Weights of a small GPT-style language model, trained from scratch on English Wikipedia.
Size: 11 layers, width 128, 4 heads of 64, MLP 768 tanh GELU, vocabulary 4096, 4.29M parameters.
Architecture: learned positions, biases, tied embeddings.
Training: a variant of Adam for these matrices, 216M tokens, 13190 steps.
Each number is 128 + 32 x the weight over its row's rms, rounded and kept within 0 to 255. Layers, rows and columns count from 0. The size above them is the row's rms in percent of the matrix's.

# layer 8 attention value, 256x128, rms 0.0622, rows 236-255, columns 0-127
size [109 100  95  99  96 101  97  97 103  95 103 104 102 101 100 100 102  99 101  84]
[[ 81 166 102 197 122 120 104 155 139  79 132 123 126 145 172 129 154 156 129 186  96 142 127 149 142  81 160 147 191 124 118  57 120 137  82 159 156 123 176 142 165 128  93 145  99 163 154  98  94 161 107  92  92 115 116 114 111 132  94 137 138 124 121 146 133 137  77 129 120 119 117 150  80  42 146 129 177 118 141 151 134 144 109 157  71 158 107 101 147 112 133 185 133 150  83 176  84 173  64 121 102  51 114 134 121 179  95 176 133 216 116 162 131 134 154 197  91 130 109 134 149 142 159 125 116 105 190 121]
 [125 108 157  97 145 107  92  58 109 137 102 170 110 190 110 108 170 139 120 144 148 137 156  77 119 108  67 141 113 153  55  87 169 142  88 174  33 148 188 149 116 138  71  51 129 142 127 167 141 158 163 166 152 132 163 115  85 126 122  89 179 126  85 128 144 122 165  85 138  94 102 148 157 131  78 132 135 136 106 121 146 124  82 156 166 134 117 147 148 116  90 126  87  86 131 165 148 109 177  85 149 128  97 131 142 142 109  76  51 110 150 115 153 148 149 115 147 141 180 143 129 202 106 122 163 111 122 102]
 [148 188 194 119 108 131  86 130 202  69 153 160  87 194 107  68  97 176 135 172 144 175 126 147 206 167 102 109 115 154 133 171 107 135 117 130  87 121  95 112 141 141 133  99 109 132 121 136 150 130  38 123 112 140 126 136 126 180 148 139 158 160 162 156 119 145 106 122  97 102  86  83 124  78 125 152 120 139 173 117 135  75 104 146  95 147 107 133 137 143 203 122 126 151 159 107 121 143  96 130 124  87  87 104 130 108  63 148 106 161 132  47 100 107  61 122 135 148 167 127 171 138 136 124  71 108 135  90]
 [148 179 165 198  40 122 121 120 132  83 154 145 131 117  72 165 137 155 146 143 137  82 110 160 154 146 144 153 141 161  72  73 142 123 142 130 157 182 133  51 133 127 107  50 138 141 109 168 106 158 109 129 130  89  67 131 169 145 121 121 121 178 150 167  92 132 161 153 161 103  75 146 139 134 130 180  97 146 202 120 126  89 114  89 137 216 116  60  94  98 136 146 125 184 103  98  94 132 106  92 115 143  90 138 104 151 117 142 155 133 105 122 142  99 119  87 166  95 124 141  71 157 151 114 153 139 151 126]
 [110 105 134 117 139 119 127 119 137 110 136 115 150  96 119 148 139 115 105  95  55 150 151 203  96 101 169 128  77  95 159 190 123 117 107 146  81 105 152 113 237 125 157 119 124 126  90 142 187  81 163  95 183 133 111  96 144 159  83 110 159 117 141 103 133 139 116 101 138 176 139 164 148  96 153 120 163 107 120 113 155 140 159 138 140 137 141 165  92 122 145 150  93 152 104 106  58 139 134 180 134 167 148 125 113 154 120 201  53 152 161 132 127 157 102  53 137 172 109 104 168 142 111  91 154  48 102  79]
 [ 89 114 150 124 192 117 117 131  83 167  68  72 126 139  74  70 199 104 121 140 154 124 144  97 127 154  71 118 138 127 126  58  96 165 108 146 150 102 183 119 148 107  98 136 126  60 154 105 124 130 144 160 186 120  96 102 166 121 172 146  83 117  95 160 122 114 147 111 121 156 115 172  68 111 152  82 134 129 183  93 122 137  95 163  89 141 117 136  94 142 147 120 112 128 118  89  84  63 130 142  84 111 159 146  82 167  91 125 143 114 184 193 157 167 153 121  96  81 102 145 147 148 141 152 161 178 187 128]
 [165 120 104 122 102 177 161  98 114 149 153 115 137 140  98  89 117 194 154  87 133 108  87 145 100 116 156  96 138 143 157  73 120 117 135 123 164 143 127 147 102 153 110 147 175 178 154 121  86 150 167 124 123  56 127 117 119 124 126  84  81 115 135 180 142 152 130 100 106 137 145 113 142 120  79  57 119 127 161 142  98 118 120 135 154 141 177  96 180  97 142 129 146  87  96 150 126  83 126 161   6 169 132 125 125  70 141 116  90 103 149 148 156  36 126  91 153 160 216  87 158 103 134 143 148 142  92 173]
 [164 178 111 141 119 156 160 171 106 143 105 108 137 121 123 160 152 139 103 133 124  84 125 146  64 170 136 144 155 104 175  90 106 130 112 149 125 149 108 102  85 107 127 129 183 164 140 175  54 123 110  89  98 132 156 141 140 137  95  84 157 163 158  79 110 147 107 149 121  79  93 171 112  89 148 113  91 126  94 118 137  94  98 100 135  84 158 120 148  92 203 120 164 169  95 141 122  91 148 130  99 132 105 100 101  83 182 115 185  46  89  97 181 100 125 134 151 130 155 141 170  93 100 150 191 210 127 192]
 [149 174 100 116 178 109 185 131 121 133 100  95  79 183 125 105 106 105 126  75 176  88 130 140 160 210 117 104 162 164  67 123  80 122 133 141 153 134 121 100  75 111 120 132 136 181 142 120  84  97 183 112 176 131 145 150 144 116 199  70 180 131  98 108 145  95 121 117 104  99 153 126 107  85 158 116 119 101 152 162 109 109 107  71  59  76 116 142 160 152 133  75 143 141 162 145 166 136 104  82 146  98 138 123 142 122 102 155 159 147 117 161 156 152 165 137 142  76 137  68 127  96 137 117 160 173 195  76]
 [170 122 184  71 127  65 143 160 107 141 176 128 146 112 148  99 142  99 116 111 136  76 111 153 137 194 101 123 126 156 125 140 172 108  52 149 148 126 111 137 132 129 150  66  93 122 116 181 174 123  40 146 126 160 132 154 132 149 108 154 117 125 123 151 127 133 136  64 140  86 103 140 181  66 130 129 108 156 168  89 130  83 118  92 138 110 140 136  85 121 138 103 117 108 127  85 156  99 129 125 143 119 118 130 124 129 112 197 128 151 116  75 154  51 117 106 219  86  61 164 113  80 143 142 120  88 180 166]
 [115 141  63  78 141 130  98 132 129 139 133 135 132 149 139  90 153 142 121 138 134 184 131 101 112  79 158 130 115 145 113 135 167 116 136 124 176 104 115 120 156 126 106 107 127  62 127 116  98 149 135 178 125 162 138 135  98 106  82 200 146 113 156 150 141 145 136 121 126 167 111 133 162 219 135  89 166 109 168  75 157  92  69 160 114 133 119 176 122 114  68 142 138 185 131 105 161 161 137 189 131 141 141 109 178 113 125 115  54 131  54  63  99 120  96 110  44 133 126 127 192 145 150 142 107 120 192 193]
 [102 117 118 121 175 114 133 135 154 188 134 140 171 134 158  97 200 130 155 157 143 135 153 186 109  87 150 101 213 127 164 108 215 103 168 106 119 107 154 148 140 140  85 110  88 122 147 134 149  93  50 118 158  95 165 104 105 163 134 119  84 162  57 119 127 140 110  93 120  77 149 139 103 113 161  63 105 150 107 175  99 138  94 144 135 143  50 132 105 126 122 189 136 104  69 143 109 111 173  81  80 140 168 149  97 141 137 156 100 102 131 135 172 136  93 147 157  98 144 176 150 113  78 145 151 126 148 144]
 [160  95  82  71 111 155 149 161 119 151  96 150 118 142 115  95 190 157 130 176  79 124 128 130 171 175 108 129 116 141 124 121 154 142  87  85 123 145 108 131  60 120 129  84 137 108 134 202 116  93 169 141  69 105 207 120  92  82 143 108 157 153 136 105 107  93 133 163 114 151 126 134 115 140 126 140  69 134 125 145 107  44  77 122 163 187 132 113 132 162 120 179 112 135 114 196 159 157 161 123 117  94 164 101  88  89 196  69 108 146  99 120 153 194 176 122 136  96  93 174 104 104 120 143 161 114 143 134]
 [147 110 120 101 149 111 198 126 101 114 136 161 132  92 123  99  98  43 131  58  89  69 136 141 135 123 110 100  86 124 200 116 105 106 142 124 103 112 130 164 180 151 185 167  92 113 152 159 138 138 168  57 117 179 138 176 167 165 152 100  69  87 164  81 161 117 150 108 135 127 161  99 174 122  97 146 156 132 108 120 137 181  81 105  72 129 140 108 159 181 126 118 148 129 181 134 155 147 131  94 198 149 136 120 125  88 140  97 135 147 130 134  95 150 190 163 110 156 143 112  92 160 133  99  60  92 144 118]
 [ 93 209  84 123 156 126  94 133 161 110  89  89  77 149 195 133 138 105 139 153 127 147 133 158 109 167 151 101  92 130 105 118 130 164 197 155 142 145 106 102 124  89  65 143 153  79 184 138 132  94 149  84  93 107 121 102 185 112 116 127 106 137 101 122 104 116 175 205  88 163 126 132  92 120 153 100 144 142 127 157 159 155 141 146 182 135 105  97 130  75  86 101 114 176  84 163  90 101 111 150 143  97 127 158 118 153  97 110 111  98  91 147 159  82  96 100 124  89 195  77 193 164 159 176 111 172 104 144]
 [129 184 140 154 143 131  90 209 123 135 120 109 131  63 179 163 153 204 100 110 118 165 129  80 103 133 126  76 136 104 134 192  90 155 171 150 156 157 121 136 153 145 100 156 160 125 127 132 112 191  72 110  94 107 140 111 121 111 137 170 131 108 124 168  65 134 188 123 156 146   8  90 128 124  85 124  94 108 122 138 106 107 116 202 166 147 135 120 101 117 147 101 108 139 132 152 140 121 131 181 147 107  72 140 110 152 168 111 147 141 114  80 134 179 123 120 135 186 202 114 124 124 138 156 141 102 159 119]
 [101  72 141 182 119  95 127  69  96 143 165  82 142 111  80 159 193 144  59 128 185 115 108 135  82  60 109  92 219  93 148 118 118 160  95 129  99 142 169 116  76 121  81 134 121 186 103 110  88 202 121 131 148 158 100 134 179 150 115 139 114 115 144 160  99 153 156  73 161 125  89 135 152 168 145 156 136 116 131 109 127 115  77 103  88 138  95 125 128 143 149 149 115 138  79  46  71 114  98 113 104 120 161 101 141 162 155 129 166 134 137 128 168 133 122 149 126 123 121 106  44 144 163 124 128 139 126 142]
 [139 128 185 153 155 192 129 128 126 135  72 139 126 135 149 190  80 143 154 131 131 178 134  89 167 172 120  81 116 152 120 177  88 160 171 131 132 147 118 149 137 140  96 123 197 111 123 241 174  92 107 114  93  74 152 103 132 103 115 133 100  88 136 124  74 146 117 200 135 152 148 110 130 116 111 145 115 176 129 189 123 174 115 140 147  90 143 145 125 114 159  50 105  86 139 152 208 135 119 110 120 136 103  96 165 137 144 162 138  90 114  75  89 182 134 144 127 149 106 119 156 134  89 186 155 121  95 138]
 [112 134 102  65 136 130 129  83 148 174 112  97 155 136 151 144 101 136 133  52 167 169 113 147 136 115 160 106 129 113 161  68 120  95 155 172 135 152 149 167 171 144 142 178 126 168 127 116  98 182  94 148 102 115 142 127 159 154 139 168  84  93 151 111 107 122 128 130 124 150 148  81 176 100 134 120  79 123 117 199  60 118 124 180  93 133 131 168 168 120  78 103 136 122 138 178  94  68 134 142  63 126 123 114 103 107 127 183 218 106 109 119 147 116 148  36 140 169 134 170 145  65 112 126 109 116  96 163]
 [152 100 160 155 173  89 157 117 162  89  70 106 141 128 122  91 174  87 124 144 194 162 123 152 196 109 114 117 132 103  94 143 194 106  67 166 111 117 159  89 153 102  77 114 213 137 156 175  85 145 210 124 146 143 163 122 112  90 118  89  96  70 114 148 117 117 116 155 139 105 137 138 101 145 123 143  73 135 186 148 180 190  73 144 110 159 125 120  72 116  80 144 141 117  73  98 157  88 109 128 114 121 126 162 118 135 139 115 130  79 156 112 173 122 157  97 132 139  65 147 127 135  96 142 174 136 125 149]]
# layer 8 attention output (transposed), 256x128, rms 0.0895, rows 236-255, columns 0-127
size [109 101  99  96  96 102  98  94 101  89  97 106  99 102  93 100  99  98 103  78]
[[ 66  99 108 173 122 117 109 140  90 106 170  95 158  92  97  88 155 144 156 183 118 100 107 109 134 125  85  76 149 192  98 192  90 151 198 121 173 135 114 163 115 126 144  89 118 104 112 118 120 117 126 143  93 159  93  95 134 147 137 136 187 104 107 177 134  94 122 135 122 126 115 106 130 162 154 118 137 161 190 151 126 100  75 152  63 134  83 145 118 158 178 126 128 133 172 158  84 121  86 178 133 114 124 164 110 156 105 196 152 117 148 167  83 104 132  35 156 157 164 138  94  88 162 116 189 114  90 103]
 [183 131 153 197  97 140 165 117 163 143 150  66 176  82 107 169 173 137  66 111 153 141 122  97 152 122 152 133 117 114  60  54 130 119  68 161  91 122 150 102 125 154  98 174  83 105 142  94 154 118 102 131 190 163 162 151 109 137 123 197 105 115 152 157 142 118 143  99 103 124 119 196  93 139 141 106 126 149 184  76  92 144 105 111 130 101  71 145  51 154 116 125 124  92 159  57 114 141 129 134  84 172 189 119 147 146 192 162  99 160 115 130 172 145 112 139 137 130 121 107 118 122  87 142 113 117 121 143]
 [ 63 125 160 166 138 122 107 142 151  83 141 161 121 105 106 121 117 171 133 106 141  79 130  76 104 144 147 106 205 233  85 134 100 127 130  90 154 138  78  96 156 126 104 109 148 121 136  71  68  99  64 111 137 110 120 221  88 112  95  88  82 125 144 143 169 156 115 109 150 159 131 124 153 128 172 132 115 194 139 154 139 139 163  99  74  94 166 139  67 106 132 203 153 140  87 147 132 157 101 124 174 151 124 122 127  91  80 177 117 122 114 124 128 167  98 154 143 135  90 150 107 160 140 117 165 162 138 143]
 [122 183  54 121  42 149 165 105 125 106  90 131 136 131 174 179 139 127 136 155  87  75 109  89 106  93 119 123 156 165 109 133 105 122 160 111 106 182  52 127  57 114 130 180 135 142 122  89 155  96 178 132 165 146 174 107  96 123  79  73 131 114 123 103 192 126 148  89 131  97 104  89 112 147  91 152 152 101 167 125 156  94 142 194  87 144 158 172 101 143 129 164 128 141  86 116 189 139  99 150 129 169 160 112  91 114 130 165 157 135 143  96 113 147  66 133 149 172 122 142 111 141 203 123 150 125 157 125]
 [ 82 166 175 124 142 157 139 134  57  60 119 121  99 179 149 119 137 160 150 101 166 170 141 121 129  82  61 113  62 123 119 112 121 102 137  96 144  93 154  99 162 186 117 133 125 143  94 165  87 164 154 107 180 123 168  83 117 109 118 146 148 158 149 200 150 164 143  76  56 143 112 116 186 108 156 144 113 156  78 137 139 142 108 111 188  89 127  99 112 120 145 117 108 145 108 145  94  78  81 144 165  84 157 162  72 164 107 142 152 180 154 116 142  96 164 136  95 142 120 103  95  92  91 183 110 144 168 117]
 [126  98 138 146 133 111 100 125 172 147 185 111 134 134 138 131 108 127 133 129 110 147  68 149  92 163  66 135  80 117 152 141 150  47  96 140 102 170 146 170 158 155  74 137  83 163  80 107 155 110 163  77 147 141 140 107 164 162 145 147 167 155  81 150 155  29 131 133  92 126 129 113 115 176 134 120 196 171 195 100 144 171  86 133  98  53  70  98 167 192  97  93 138  99 125 148 121  98 128 145 122 128 113 150 149 138 122 170  94 145 141 168 150 133 110 129 120 150 124 142 179  73 129  83 125  74 102 137]
 [126 144 109  71  74  99 109 154 198 133 118  98  80 147 174 194 168 141  99 108 127 115 103 166  73 111 159 208 123 109 115  96 105 135 162 147 165 175 163 130  94  96 112 113 137 119 152 125  95 117 125 133 122 155 145  55 188 147 121 130 168 117 112  85  82 149 130 101 134 140 132 111 168 147 115  85  60  72 181 157 131 151 174 165 144 159 108 109 120 145 125 142 111 117 193 149  97 182 137 133 114 158  67 127  94  90 158 122 145 117 174 114 128 134  60 203 134  98 121 116 165 104 163 121 129 129  74 152]
 [ 84  73 121  90 136 137 131 191 229 134 148 169 100 134 124 111 113 136 134  78 118 153 116 213 123 112 176  79 190 129 126  87 136 141 163  68 113 147 147 128  63 124 150 137 177 149 161  85 143  89 109 159 125 109 159  74 151 103 118  93 117 134 147 107 127 128 162 139 140 108  68 119  91 118  68 151  99 127 165 120 136  91 134 135 189 164 138 121 147 130 114 102 134 153 139 165 190 112 157 118 149 121 131 107 150 160 160  94 164  11 161  82  97 141  80 156 137  97 135 124 104 134 118 132 153 110 125 118]
 [149 128 143 150  73 103  80 187 166 169 142 239 146 103 103 129 147 104 170  91  74 123  99 131 163 171 120  96 138 137 172 104 109 130  40  97 146 145 104 160  97 144 129 101 159 133 165 136 162  78  94 113 129 113 125 116 105 125 143 143 115 151 125 156 144  79 154 171 124 172 106  75 105  97 108 107 171  97 184 102 135 126 103 105 129 110  89 107 166 138 153 107 170 171 112 166 165 142 114 139 105 177  97  94 152 134 128 132 137  87 130 111  92 159 124  97  99  60 126 142 201 130 145  80 160 186 169  85]
 [116 143  38 121 112 128 131 131 138 111 126 120 110 106 114  97 100 153 112 116 100 127 182 122 128 111 137 104 186 166 125  85 133 113  52  90 157 185  82  99 151 133 139 152 104 135 154 133 107 135  78 118 137 134 131 159 147  78 137  85 161 182 244 152 197 136 174  97 109  89 157  96 131  99  40 122 133 169 129 113 164 141  99 121 149  78 141 181 123 146 135 129 135 137 139 116 141 135 137  82 175 167 170 108  85  87 116  96 106 101 113 167 166 113 109 181 183 130  87 127 119 160 125  81 158 127 162 142]
 [ 76 137 167 141 190 110  79  67 196 167 135  98 143 140 152 155 141  82 172 119  88 157 196 112 139 210 173 112 133  87  60 133 155 171 122 121 115  83  94 122 123 149 110  91 105 103  79 178 138 122 136 146 169 123 139 124 140  40 146 131 113 144 186 155 154  87 136 123 153  83 178 144 165 143 136 104 119 180  48 123 145 105 126 113  85 148 158 147 129 106 123 153 141 126 170 149 116 164 110  90 126 113 115  80 124 125 117 107  65 156 176 102 156 124 161 103 118 154 116 112  75 116 141 107 118 106  90 138]
 [136 131  89 110 150 133 130 155 134 165 117  72 126  75 124 122  95 146 109 106 155 108 170 115 114 116 114 133 152 180 142 110 187 154 104 181 109 185 155 145 179  95  74 107  84 121 117 125  92 115 117 210  73 169  97 164 142 105 124 183 192 130 123 131 136 156 150  82 108  74 103 144  76 148 173 125 116  67 166 148 163 133 126 124 200  96 150 117 129 179 158  91  64  82 178 116 118  61 147 162  96  94 128 134  92 138 153 157 135 135 169 135 128 130  76 131 121 166  95 102 117  73 128 106 168 145  94 140]
 [188  91 147 148 140 119 174 108 159 147 172 127 106 117 145 143 128 124  78 155 126 134 163 148 143  90  95 120 147 113 109 104 149 101  97 190 167 125  55 146  99  97  97 133 150 133 133 123 180 115 150 216  72 117 159 109 151  79  88 175 112  63 126 113 122 123 209 113 163  92 132 168 107 158 150 160  95  68 132 159 168  79 113 119  96 174 140 125 157 119  83 144 112 132  97  91 168 112 165  93 141 143 155 102 181  87 146 151 102 117 142 111 105 109 119 125 129 153 145  84 186  97  86 108 137 162 152  43]
 [134 118 154 141 141  77 126 134  46 194 119 132 132 145 118 106 117 101 146 144 170 142 201 165 176 164 115 101 117  82 169 130  94 163 131 113 189 147 109 130 160  71 165 200 128  74 141 155  96 132 116  76 115 117 128 131 168 116 147 189 128 136 175 128  93 152 130 138 101 163 112  65 109 112 115 129 164 133  58  99  94 140 111 155 158 102 168 142 152  69  86  95 161 146 100 132 128 131 144  58 113 140 149 113 100 117  85  97 131 123 123 133  80 114 162 100 137  42 130 122 173 196 121 118 119 118 146 179]
 [196  82 135  69 153 192  60 159 106 126 138 127 173 150 172 156 105 135  99  72  96 124 116 156 115 127 125 129 117 145 146 116 127 151 133 116  71  82 138 147 176 178 128 119 175 105 117  67 137 133 202 186 171  99  91  43 135 130 125 100  97  82  49 146 155 109  98 168 129  96 133 155 165 137 150 128  97 149 138 153 134 125 140 170 109 110 142 134 117 180 170 148 147 157 109 187 100 132 124 164 122  97 105  99 107 156 169 149  88  82 136 118  87 170 116 116  94 107 139 140 125  82 167 108 123  77 175 131]
 [120  92 131 149 197 155 102 131 183 103  82 129 125  81 165 117 146 154  88 150 128 155 171 117  88  85  98 103 160 114  98 112 105 115 175 118 132 113 132 107 134 126 182  84 128 155 157  94 122 115 153 103 158  98  86 104 132 119  71  96  78  80 111  99  80 124 100 108 211  94 129 172 167 151 114 137 125 129 119 146 123 174 101 134 124 138 156 159 119 104 176 119 132  22 127 136 110 177 175 190 129 129 152 133 132 173  69 170 115 102  91  79 167 108 136 184 174 150 168 149 103  88 174 156 102 107 141 150]
 [ 45 137 111 186  91  65 112 134 148 158 125 100 118 140 111 143 160 131 176 182  88 120 125 110 112 156 109  88 124  80 148 126 140 165 199 154 100 158 128 161 136 130  97 124 109 133  96 115 158 132 158 137 120 146 192 120  57 149 103 104 200 151 180  85 135 106  94  91 107 134  99  93 109 130  87 140 170 115 218 144  66 137  83 155 132 158 102 138  98 127  91  95 130  61 155 125 120  95 185 172 113 147 149 137 129 130  78 134 151 140 176 150 169 103  90 162 162 149 122 150  71 165 131 129  95 111 112 145]
 [193 121 154 114 155 145 114 161 180 124 115 115 125 132 127 113 111 153 105  88 169 161 140 131  88 111 122 161 146 133  57 150 141 163 103 122 122  91  99  73 127 106 193  92 104 146 143  87 125 147 131  95 140  85  94 161  93 132 117 126  62  85  68 119 102 198 109 197 130 125 140 188 158 124 100 208  91  59 120 148 128 112 187 129 141  99 170  77 143 136 126 138 131 120 131 113  81 169 176 184 126  92 162 142 116  80 141 125 126 116  56 146 105 114 170 162 144  98 200 103 131 144 128 124 161 113 154 112]
 [103 126 101 108 207 115  62 160 155 152 163 192 108 113 196 131 157 168  78  99  67  97 136 153  64 100 154 167 131 109 144 125  78 140 101 193 140 148 171 116 102 112 156 167 136  83  96 159  62 173 135  93 142  93  96 170 141 138  95  87 128 111 173 149  95 149 133 129 108 149 169  60 121 162  81 130 116 142 138 105 126  79 138 148 159 165 124  96 156 128 130 100  78 108 170 123 143 118 156 141 115 125  98 164  68 138  95 115 153 124  93 159 158 101  80 162 143 111 129 114 137  83 162 157 157 115 122 192]
 [142 173 175 134  94 147  92 125 132 191 175 105 157 141 133 175 168 120 111  99 161 156 163 148  97 128 118 128  86 146  98 110 117 172  99 134 119 118 147 104  84 105  80 143 116 103  94 105 227 100 108 122 146 140 162  89 110 101 129 117 170 130 137 167 168 128 155 147 139 142 132 141 138  89  58 101 157  99 167  65 126 123  88 153 143 101 149 124 163 209  96 108 117 120 150 102 142 118 210 118 127 124 148 203  87  97  94 118 117 111  60  91  99 102 169 137 114 157 144 117 150  60 128 144 178  73 114  87]]
# layer 8 MLP up, 768x128, rms 0.101, rows 0-6, columns 0-127
size [106  98  90 114 112  97  98]
[[147 105 125 126 160 132  72  95 129 213 106 159  84 130 164 107 113 138 121 151 123 117 105 117 117 105 175 142 207 149 146 158 122 180 173 110 178 165 157 107 128 129 147 148  61 106  73  48 104 107 168 136 128 171 130 121 117 141 143 130 156 175 111 148 137 106 184 106 129 122 124 122 112  63 105 144 160 164 142 115 136 152 121  91 107  67 134  97 118 115 127 117 142 104 140  39 115 127 186 173 104  53 150 107 120 105 111 147 156  99 173  96  93 121 114  81 121 136 182 141 180 110 162 149 134 149  46 127]
 [107  90 137 137 196 137 138 184 164 114 165 136  97  80 134 125 120 128  46 142  98 132  98 176 155  84 132 165  81 123  90 165 176 168  65  89  97  68 132 107 155 152 201 172  71 118 172 148  65  73  81  95 147 159 138 121 151 107 137 134 102 129 117 181 109 133 133 135 167 169 167 130 120  99 101 120 126  97  73 121 136 139 138 105 131 141 110 106 139 131 107 180 155 143 118 113 131 103 132 174 193 102 151  77 132 134  70 126 115 113 134  89 127  93  92  95 157 128 148 163 143  79  94 165 162 169 132 174]
 [132 145 113 117 111 124 142 103 131 125 131 128  58 117 116 197  98 146 182 145  83 112 142  96 151  99 106 152 129 136  86 173 175 128  82  88  96 148 203 126 146 135 160 125 145 108 109 133 132  68 140 100 132 110 112 141  86 104 109 111 173 156 157 163 156  89 169 105 140 149 118 123 128  93 100 148  71 107 142 120 147  97 150  68  91 126  88 145 151  90 116 114 129 157 146 144 123 181 159 139  96 142  89 169 138 143  74 136 193 180 123 139  84 108 157 123 165 166 123 142 164  87 148 185 214  99  36  67]
 [201 152 135 151  88 145 129 117 144 167  61 113 169 130 109 186 137 196  94 168 137 123 129 109 163 121  88 141  72 137 127 119 149 116  68  92 151  88 154 110 147 161 127 180 127 141 117 196  99 117 167 143 184 174 182 104 117 152 147 151 103  98  59 118 102  81  92 134 158 127 163  32 133 111 121 145 162 102 147 120  80  96 102 160 173 106 163 131 158  90  93 155 100 119 154 110 115 107  96 150  98 124 181 147  71 162  96 139 123 134 120 138 142 152 150 115 150 120  65  92 115 134 136 132 146 196 166 142]
 [147 113 148 143  70 140 170  82 103 123  39 154 111 108 183 165 147 159 145 124 129 143 138 130 121 100  59  75 163 135 128 205 151 112 137 145 168 100 117 101  53 180 107 143  91 125  54 122  77 111 154  98 106 120 147 140 127 125 136  98 130 173 117 136 109 137 169  90  98 148 159 139 124 173 137 145 143 156 168 114 157 132 170 124 175 136  97  70 139 104 101 134  79 117 111 150 117 177 117 139 117 107  98  74 139 114  88 181 113 118 154  87 113 143  86  96 110 217 138  79 174 131 125 130 140  69 175 128]
 [118 108 131 104 138  84 144 183 129  81 155 116  62  89 160  93 135 150  99  88 155 108 121 148 188 101 104 208 157 156 107 145 132 152 111 138 159 125 187  96 150 136  89  98  94 120 170 143  87 111  98 131 100 113 176  70 123  79  51 151  84  92 157 155  97 107 171 127 187 160 126 174 198 138 141 168 159 134 116 188 120 137 131 174 151  81 122 131 124 128 168 102 152  77 133 135 178 179 166 125 139 137 128 119  95  91  84 150 123 141 153 179 102 120 120 111 181 140 101 134 157  83 159 109  94 124  97 163]
 [149 164 125 180 103 133 115 115 147 109 159 103 114 165 166  68  96  98  75 167 133 135 173 144 157  86  42 191 105 147  96  89 153  78 121 140 119 142 111  83  94 130 150 126 132 157  67 124 135 170 167 107 115 110 133 132 131 128 159 136  94 167 109 100 121 105 204  85 130 132 105 129 108 114 129  76 135 154 118  92 228 141 130 159  88  93 158 150 115 116  93 156 160 131 178 124 121 193 174 190 111 161 145 128 170 135  96  79 121 133 121 157 156 144  59  83 149  88 115 104 100  89 121 127 113 118 128 180]]
# layer 8 MLP down (transposed), 768x128, rms 0.0992, rows 0-6, columns 0-127
size [104  96  97 117 117  98  98]
[[149 155 153 194 139 170 195 130 132 127 155  79 144 117 106 183 117 156 127 119 151  89 107 127 136 151 111 125 128  66 102 131 112 123  78 140  95 130 119  96 102 147  74 188 163 105 145 162 115 158  42 121 133 135 188  97 150 116 113  85  99  99 115 143 155 194  96  89 146 151 129  71 178 105 117 156 102 120  56 156 105 132 173 105 129 139  43 123  90 121 159 155 151 181 133  90 134 117  99 106 116 109 122  77 129  92 157 156 203 137  96 177 174 147 104 117 108 147 132 144 118 129 142  97 194 163 143 122]
 [158 123 115 161 171 106 166 182 136  82 100 129 139 156 164 114 174 175 186 139 113 192 121 167 108 121 112 130 102 111 138 108 156 128 131 100 134 127  68 131  70 154 112 101  92 107 162 146 118 155 123  91 112 165 123  59 125 148  98 144 104 169 128  34 127  48 129 125 142  86  93 135 137 131 155 101 114 128 116 155 131 174 156 176  52 138 181  85 116 133 138 146 150 104 166  81  58 184 156 126 125 118  94 130  89 121 113 105 110 121 133 151 179 112 164 175  98 142 139 113 175 163 184  88 123 147  93  84]
 [160  99 158 113 165 119 103 139  91 139  91 160 156 139 173  91 126 113 164 141 125 121  88 121 131 119 165 113 142 103 117 126 140 150 132 116 149 112 111  93 132 148 101 124 106 159  94  93 130 137 166 152 147 156 125   6 122 115 147 105  85 123  86 133 112  44 207 148 149 110 120 153 157 143 187 119 189  94 147 139  96 111  42 208 121 162 129 130 123 104 140 121 101 123 122 114 169 147  84 147  92 116 153  94 107 166 159 150  82  75 172 147  97 150  93  69 124 132 148 182 106 155 160 113  80 177 168 160]
 [175 142  97  96 121 173 132 169  81 101  99 161 124 105 164 158 151  96 122 100 118 164  65 157 105 141 151 161  96 136 149  96 127  58  92 157  92 144 147 188 120 197 170 124 102 118 119  99 164 127 130 138 112 128 166  61 116 121 148 162 182 149 156 196 111  28 132 144 134 107  71  53 128 101 135 151  94 122 106 117 142 164 198  81 126 121 145 143 102 130  97 123  77 143 138 111 143 151  89 175 121 120 113 150 125 142 183  84 165 138 147 144 127 150 156 121  90 130 121 167 140 111 121  79 111 181  79 108]
 [154 114 169 143 148 122 113 144 111 129  57 118 113 140 111 133 151 190 122 124 170 125 106 138 134 130 175 144 151  70 116 120 150 115  74 128 116 192 148 153 148 121  82 128 130  62  80 192 114 154 113 104 105 217 129 151 134  92  62 148  66 121  98 124 186 133 160 171 127 101 116 151 153 116 135 146 144 141 142 119 160 107 118 184  94 120  74 104 168 156 102 104 125 210  91 125 153  82  98 150 167 148 137  92 118 162 174 168 141 146  72 184 112 122 113  98 119 104 112 116  38 105 117 133 100 160 111 156]
 [153 112 150 153 134 118  51  89 171 119 136 189 150 157 149 112 145 114  83 103 105 136  99 142 103 139 110  91  62 148 139 107 179 103 106 106 131  97 150 115 150  92 159 173 173 117 131 125 155 133 212 113 195 106 107  67 125 113 181 118 135 142 174 133 164 175 174  96  74 118  60 158 125 108 124  96 112  87 147  77 130 121 157 101 159 149 120  53 165 117 133 150 128 195 102 176 103 123  90 156 118 110 125 212 138 128 141 127  81 143 112 136 138  87 114 149 130 108 186  84 114 151 123 124 126 122  95 183]
 [130  85 142 119 133  93 147 197 168 180 121 147 118 100 138 151 151 103 148 212 144 163 121 123 128 131 180 150 153 122 119 186 114 157 149 138 103 107 123 138 126 151 190 137  99 119  63 137 115  86 116 133  92 163 144 101 136  75  67 161 154  98 186 147 127 148 105 117 177 138 135 135 143  84 153 153 121 128 104 158 142 118 110  84 122  82 189  78 155  88 146 138 175 132 117  49 108 106 125 161 131  76 145 135  66 135 102  84 134 116 137 182 125 113 206 114 129 130 156  64 111 130 118 117  55 106 124  62]]